config.yaml
n_layer: 16
d_model: 384
n_head: 3
n_kv_head: 3
head_dim: 128
d_mlp: 768
vocab_size: 19645
activation: "tanh_gelu"
norm: "layernorm"
norm_place: "pre"
norm_eps: 1e-06
positions: "learned"
qk_norm: false
attn_scale: 0.0884
bias: "all"
tie_embeddings: true
parallel_block: false
extras: ["capped logits"]
init: "uniform"
init_std_qkv: 0.0233
init_std_o: 0.0
init_std_up: 0.0233
init_std_down: 0.0
optimizer: "muon_variant"
lr: 0.0128
beta1: 0.93
weight_decay: 0.016
lr_head: 0.0163
grad_clip: 2.0
warmup_steps: 200
schedule: "wsd"
decay_fraction: 0.551
decay_shape: "linear"
final_lr_fraction: 0.0
batch_tokens: 131072
seq_len: 768
doc_mask: true
train_tokens: 755800000
steps: 5767
dataset: "wikipedia_en"
Each number is 200 + 20 x the weight over its row's rms, rounded and kept within 0 to 999. Layers, rows and columns count from 0. The size before them is the row's rms in percent of the matrix's.

# layer 8 attention query, 384x384, rms 0.138, rows 314-364, columns 320-383
078,183,174,190,198,197,178,212,218,194,180,231,168,235,220,212,220,196,192,176,194,147,185,215,215,162,215,200,239,218,206,210,184,221,208,152,210,224,204,204,209,184,156,204,152,202,198,204,191,199,201,182,168,200,237,178,245,215,207,173,176,184,195,190,190
080,180,209,158,212,230,188,200,203,196,188,195,231,209,190,243,197,215,195,180,173,208,211,223,203,198,187,218,214,182,174,192,212,207,185,232,227,198,192,198,223,199,239,180,192,180,224,204,154,219,213,211,200,186,227,183,181,191,162,202,169,204,190,176,208
082,200,194,213,192,203,177,201,203,198,223,220,187,213,192,203,201,238,176,188,238,204,173,187,195,179,185,193,183,211,219,181,192,223,192,200,232,224,192,172,212,195,206,206,222,161,156,220,182,220,182,181,186,188,218,178,173,180,173,202,223,222,188,182,199
079,212,185,201,215,198,206,184,177,223,180,224,222,187,216,157,209,231,163,202,198,203,188,225,203,243,201,171,180,203,208,205,185,174,215,177,205,170,227,201,220,220,176,200,181,210,199,168,198,214,183,207,228,215,211,208,220,177,206,203,185,185,199,222,193
080,172,210,222,205,213,221,210,188,218,227,169,195,203,214,198,215,211,167,173,183,212,182,152,190,174,191,187,201,187,216,223,224,198,170,198,215,146,181,200,196,256,214,206,204,193,184,177,206,205,185,232,188,223,241,176,169,175,192,178,200,183,186,220,226
083,211,219,214,213,175,220,216,175,219,238,168,180,194,167,204,183,186,222,176,224,187,167,207,207,233,214,177,202,164,176,199,186,182,200,204,206,202,188,204,175,201,195,201,189,200,218,226,196,229,192,194,203,211,180,233,207,200,201,183,170,221,213,186,185
083,232,178,189,208,235,196,178,215,153,197,218,207,192,209,229,201,197,198,193,189,222,214,179,232,204,188,185,190,204,184,211,245,181,181,219,176,197,225,198,205,190,179,226,233,206,195,217,207,182,202,182,191,225,216,204,170,188,193,203,205,181,202,203,194
083,162,200,182,175,227,202,222,224,206,205,183,244,200,186,237,178,210,216,224,223,221,187,172,203,203,182,184,205,184,179,220,203,182,201,167,212,182,200,209,209,214,180,216,195,179,194,183,188,203,265,186,214,215,176,207,219,191,199,209,220,196,176,216,182
078,188,220,227,250,204,141,192,208,170,224,156,196,209,167,191,209,229,208,192,201,203,216,193,211,229,192,198,168,237,209,197,201,231,223,224,203,182,194,197,180,157,222,164,175,217,212,210,218,177,206,174,216,194,191,224,179,210,209,176,212,207,192,210,199
084,199,234,166,188,205,174,183,191,168,186,227,204,185,217,177,205,179,186,215,193,208,177,234,204,191,197,207,215,204,205,188,186,200,193,196,184,209,179,211,200,198,196,159,198,197,194,189,208,218,198,224,171,209,213,153,202,200,179,190,220,200,195,182,208
080,188,181,234,214,202,173,190,201,187,205,186,224,174,190,206,201,192,184,179,199,227,216,219,199,185,160,200,234,143,200,213,191,184,205,194,163,156,216,208,178,205,206,184,226,208,179,199,225,184,184,176,181,193,209,197,179,220,208,203,207,191,164,161,181
078,198,167,210,222,217,208,218,178,204,207,228,190,200,226,211,193,201,181,212,188,185,211,178,201,198,189,208,194,203,224,265,179,239,214,200,183,203,199,125,180,221,171,215,182,202,193,192,211,181,198,175,189,190,180,216,206,207,176,233,222,204,212,203,185
080,196,210,192,221,213,206,219,240,205,201,226,167,218,222,167,216,183,191,178,213,199,209,230,188,207,184,204,191,189,174,221,225,184,223,212,212,207,191,229,214,228,221,183,213,169,205,212,203,209,207,164,206,222,209,178,209,210,219,238,160,149,212,154,223
080,184,219,192,196,191,189,194,221,197,190,193,225,194,237,217,174,217,201,208,211,180,219,214,222,159,197,183,217,226,221,211,181,215,216,176,165,176,237,201,173,197,203,197,204,196,240,187,211,213,200,207,186,222,213,181,191,209,208,204,177,221,188,202,186
085,214,180,177,210,208,202,200,209,173,181,236,198,186,164,182,212,185,186,216,181,234,235,169,187,201,183,219,236,185,172,187,192,213,158,224,212,197,214,229,191,208,236,178,224,155,188,221,175,201,222,204,213,191,194,231,269,190,196,207,210,223,167,190,167
084,207,204,210,188,211,195,180,196,201,195,194,193,208,186,215,162,208,188,209,203,218,197,198,211,216,231,189,162,180,196,166,226,215,224,244,214,224,203,205,198,199,177,227,185,213,217,185,182,160,176,224,202,191,215,172,220,187,203,178,185,189,199,177,184
083,200,160,215,227,187,192,212,217,218,239,176,179,210,205,202,172,153,213,188,235,239,196,179,176,227,227,250,211,213,185,184,178,207,207,191,199,200,211,198,205,219,200,208,210,172,225,194,197,212,221,159,202,213,165,221,188,206,214,210,217,165,204,190,193
079,215,203,208,184,221,183,228,207,206,208,236,222,233,200,197,205,210,200,211,207,173,234,203,192,209,208,198,184,202,194,150,173,250,202,206,199,182,205,233,185,229,204,192,200,248,240,198,186,209,185,159,194,222,189,174,213,161,206,227,205,193,193,184,184
079,185,222,204,215,214,160,181,196,205,216,231,200,189,189,230,201,190,220,178,217,194,199,218,183,207,231,204,178,232,207,226,178,201,204,218,204,176,203,215,185,244,213,207,218,210,190,225,187,229,197,226,203,185,174,225,186,189,192,194,182,176,219,197,229
079,233,214,183,229,156,195,188,179,203,196,205,235,217,190,208,206,208,164,218,189,182,181,153,192,195,185,159,191,190,175,163,187,214,200,241,198,200,192,221,198,185,207,216,201,215,189,215,227,204,195,197,215,175,221,181,198,188,203,172,201,206,221,197,197
080,187,214,241,200,173,222,200,189,182,202,193,196,200,184,189,200,173,202,177,211,222,184,232,190,221,195,205,210,230,166,194,213,170,201,218,213,208,217,150,162,204,165,195,189,213,234,218,221,210,220,176,197,197,184,233,183,188,190,194,194,225,194,222,215
080,216,218,219,180,154,240,196,194,187,223,200,187,194,202,179,181,181,217,238,201,204,185,183,186,210,199,203,163,187,197,196,160,190,177,188,198,189,222,227,182,212,190,196,185,209,152,197,198,190,161,166,176,199,190,216,181,198,153,183,211,213,214,213,188
089,196,170,220,219,217,200,223,220,189,198,194,159,171,212,228,211,167,203,169,205,207,169,206,216,174,207,198,191,190,234,226,219,154,191,197,214,170,210,199,225,218,209,185,200,223,228,194,234,213,168,218,217,218,193,229,203,217,186,219,215,199,174,218,215
081,239,202,208,217,195,176,168,159,190,191,223,183,196,215,193,197,207,193,197,183,230,218,186,240,197,197,239,228,197,191,189,154,216,204,185,234,232,216,207,199,215,208,191,199,205,202,190,205,213,161,237,230,192,182,221,188,184,186,197,207,183,209,170,199
080,207,178,224,228,233,208,208,158,172,199,177,163,161,164,227,217,201,205,212,219,204,217,180,194,215,216,206,174,158,197,194,187,213,187,225,194,198,211,198,184,205,212,181,175,162,214,199,209,217,171,202,174,240,184,221,189,181,183,195,185,172,191,191,188
081,232,213,195,209,163,200,213,185,233,201,204,178,216,206,225,197,227,211,175,192,185,200,218,184,200,185,204,214,172,182,219,203,183,191,164,188,202,182,193,193,208,196,199,200,211,204,180,234,225,186,214,192,181,176,213,168,190,180,200,210,204,204,214,194
077,195,193,176,210,210,199,192,194,238,200,155,208,207,201,190,179,208,181,223,200,237,181,177,221,237,204,204,178,197,195,264,211,210,226,224,200,201,205,214,166,178,185,196,221,224,201,197,177,189,193,177,224,205,218,210,182,201,222,195,168,232,197,229,178
080,168,212,239,195,208,195,219,194,199,177,198,189,215,238,195,220,184,198,227,229,221,184,207,207,225,211,220,191,162,163,230,170,188,227,222,191,196,222,207,205,200,186,186,184,168,198,203,244,211,197,210,205,180,175,209,149,170,206,218,182,223,182,175,210
081,165,188,213,211,217,200,186,208,247,233,243,199,228,187,181,193,188,238,188,140,197,166,163,204,206,199,217,235,183,182,173,222,202,173,191,207,190,200,208,186,180,251,214,222,191,212,219,174,169,189,220,199,209,197,184,165,231,215,188,226,178,195,211,174
088,198,198,210,193,224,183,209,216,179,196,199,182,200,180,187,197,199,200,202,165,229,228,220,191,199,198,190,223,209,180,173,210,209,221,187,181,199,189,210,173,184,184,187,195,216,170,199,219,217,193,217,186,208,245,210,197,193,208,195,210,172,194,236,216
084,230,208,218,214,201,209,161,208,184,204,193,205,207,193,202,233,199,209,205,154,200,195,226,200,213,203,201,191,179,237,194,175,199,216,173,159,171,211,199,183,217,198,203,209,211,221,208,188,182,174,194,205,208,215,234,207,178,152,229,197,192,242,143,193
079,224,199,223,221,190,186,206,203,178,178,200,207,199,197,204,193,196,209,203,204,221,212,227,196,200,190,209,192,165,219,216,202,234,159,197,191,227,203,198,167,213,185,222,227,171,200,195,164,176,221,180,214,210,200,204,219,174,205,228,213,206,212,165,213
081,202,228,181,196,170,206,190,200,205,227,189,225,198,200,194,192,224,186,185,206,189,232,231,186,184,214,186,192,181,224,220,195,189,158,204,196,204,199,189,194,208,194,189,204,214,212,203,171,190,185,197,171,208,156,198,182,201,201,194,192,197,203,189,205
080,186,199,224,220,205,172,199,215,178,190,209,239,194,156,221,223,176,170,202,182,244,168,185,219,211,176,197,205,198,176,201,244,205,252,183,178,221,191,227,201,203,184,182,221,187,188,166,226,180,218,148,193,176,193,212,196,184,181,237,184,203,211,210,216
084,181,274,266,214,204,222,189,207,203,175,216,199,215,196,185,205,185,188,214,201,184,208,205,205,179,224,237,187,185,184,225,170,171,173,199,202,187,197,185,192,218,198,177,198,224,183,222,237,177,202,246,186,209,237,194,185,211,173,203,189,194,180,222,212
085,194,171,207,217,217,206,216,176,223,240,203,195,214,184,208,184,170,216,208,191,169,186,166,212,190,177,210,225,207,236,201,213,177,158,194,196,183,218,212,187,194,202,192,197,166,189,195,210,190,222,206,207,217,231,195,212,173,171,187,220,172,213,171,221
078,185,178,191,200,173,220,164,218,212,173,215,172,195,212,207,203,193,225,191,215,245,218,190,208,201,198,164,214,224,187,233,183,203,202,171,203,165,205,194,222,182,227,213,217,232,201,204,204,174,189,215,194,222,210,228,207,200,204,185,185,228,257,194,194
077,162,166,237,163,203,213,198,191,194,190,200,206,192,198,229,179,234,186,193,188,178,238,238,175,162,185,201,179,200,224,159,220,232,180,205,201,198,198,192,196,211,184,202,210,241,177,188,185,177,156,172,205,187,190,219,180,204,217,168,215,212,171,210,163
081,206,229,224,208,236,165,224,197,205,204,170,197,206,196,198,222,208,172,206,224,199,151,170,190,223,170,212,201,180,204,207,179,171,207,171,213,194,216,206,219,171,190,182,196,235,225,204,187,205,173,205,184,162,184,204,176,191,189,187,183,195,175,178,249
082,150,226,187,196,227,193,223,202,187,192,174,251,233,217,225,185,192,201,234,189,205,203,234,223,208,184,170,209,211,166,202,199,219,181,197,210,188,209,224,179,210,204,218,228,197,208,191,238,145,212,228,201,201,217,211,207,160,219,185,199,177,178,193,205
079,211,194,187,157,170,201,205,189,193,157,207,184,224,203,226,212,177,205,206,226,177,228,234,179,234,245,214,181,177,230,173,177,231,199,187,219,230,200,193,181,206,243,197,153,188,205,166,187,200,181,189,198,208,206,148,180,190,227,198,157,198,174,207,186
082,192,191,210,161,196,200,146,195,220,159,197,200,211,212,169,175,208,204,189,225,209,245,228,215,212,213,237,200,205,195,181,206,213,191,194,192,178,215,211,189,183,195,203,208,202,185,198,199,212,170,203,180,192,210,210,178,184,206,182,202,219,187,212,214
082,198,191,204,218,208,182,217,203,164,204,208,179,184,184,234,262,172,222,181,192,239,172,200,231,230,222,177,211,175,183,176,196,179,189,211,193,230,213,196,216,203,187,181,200,176,220,175,216,252,204,222,205,212,186,175,171,198,220,223,196,223,238,200,191
083,181,185,189,204,197,194,199,188,181,192,201,230,205,191,137,237,174,188,204,224,184,215,228,146,217,187,188,192,217,205,204,190,194,176,231,168,202,225,201,182,219,183,210,231,231,191,185,215,207,214,214,209,212,217,228,190,185,212,201,191,181,199,205,194
080,200,186,191,183,210,207,203,184,181,230,178,193,178,206,220,187,211,200,173,194,170,221,210,188,226,193,172,207,192,206,203,225,202,211,202,210,221,202,222,196,192,208,219,190,195,156,223,157,212,180,185,212,209,222,175,196,149,190,207,202,214,201,202,212
084,213,229,246,202,204,167,206,197,174,200,212,196,180,203,205,213,266,193,175,203,201,197,186,211,217,201,167,218,202,222,205,213,205,201,228,196,187,228,220,241,180,242,215,194,200,223,185,222,211,203,203,171,190,173,186,198,213,213,176,222,248,199,215,207
078,214,191,202,234,180,238,221,180,201,200,206,192,180,189,229,190,181,216,222,197,192,190,171,209,243,201,204,243,202,166,187,219,214,242,222,185,233,177,183,166,177,218,220,186,177,211,212,182,202,222,193,210,181,197,197,197,201,203,246,209,192,192,206,193
082,159,205,178,194,207,194,244,221,205,215,175,206,179,169,196,169,193,215,186,221,226,218,167,207,175,186,194,200,245,211,184,201,184,222,188,181,210,183,179,215,189,202,188,202,194,194,190,229,169,236,196,193,212,185,193,187,206,225,224,190,198,176,219,228
083,205,174,188,222,200,207,175,226,204,205,224,206,208,184,176,215,177,205,178,147,196,215,183,182,191,230,165,179,208,187,190,186,157,210,221,181,225,203,190,218,182,194,204,170,190,202,203,170,216,194,208,199,214,222,202,225,195,190,195,201,216,165,199,194
077,176,217,192,204,190,214,201,229,193,214,166,197,225,183,226,192,171,247,191,241,170,218,211,184,204,207,196,180,206,205,205,207,226,207,206,218,218,180,208,209,164,184,198,191,193,195,215,174,199,207,245,224,193,200,181,208,218,187,186,172,207,179,213,160
081,178,206,221,237,209,211,234,187,220,195,236,218,171,177,206,198,184,163,205,204,191,189,219,216,216,173,235,210,210,177,231,198,178,197,201,204,190,181,239,212,205,219,189,183,192,217,192,195,233,194,195,222,182,160,206,189,175,186,174,217,186,201,219,218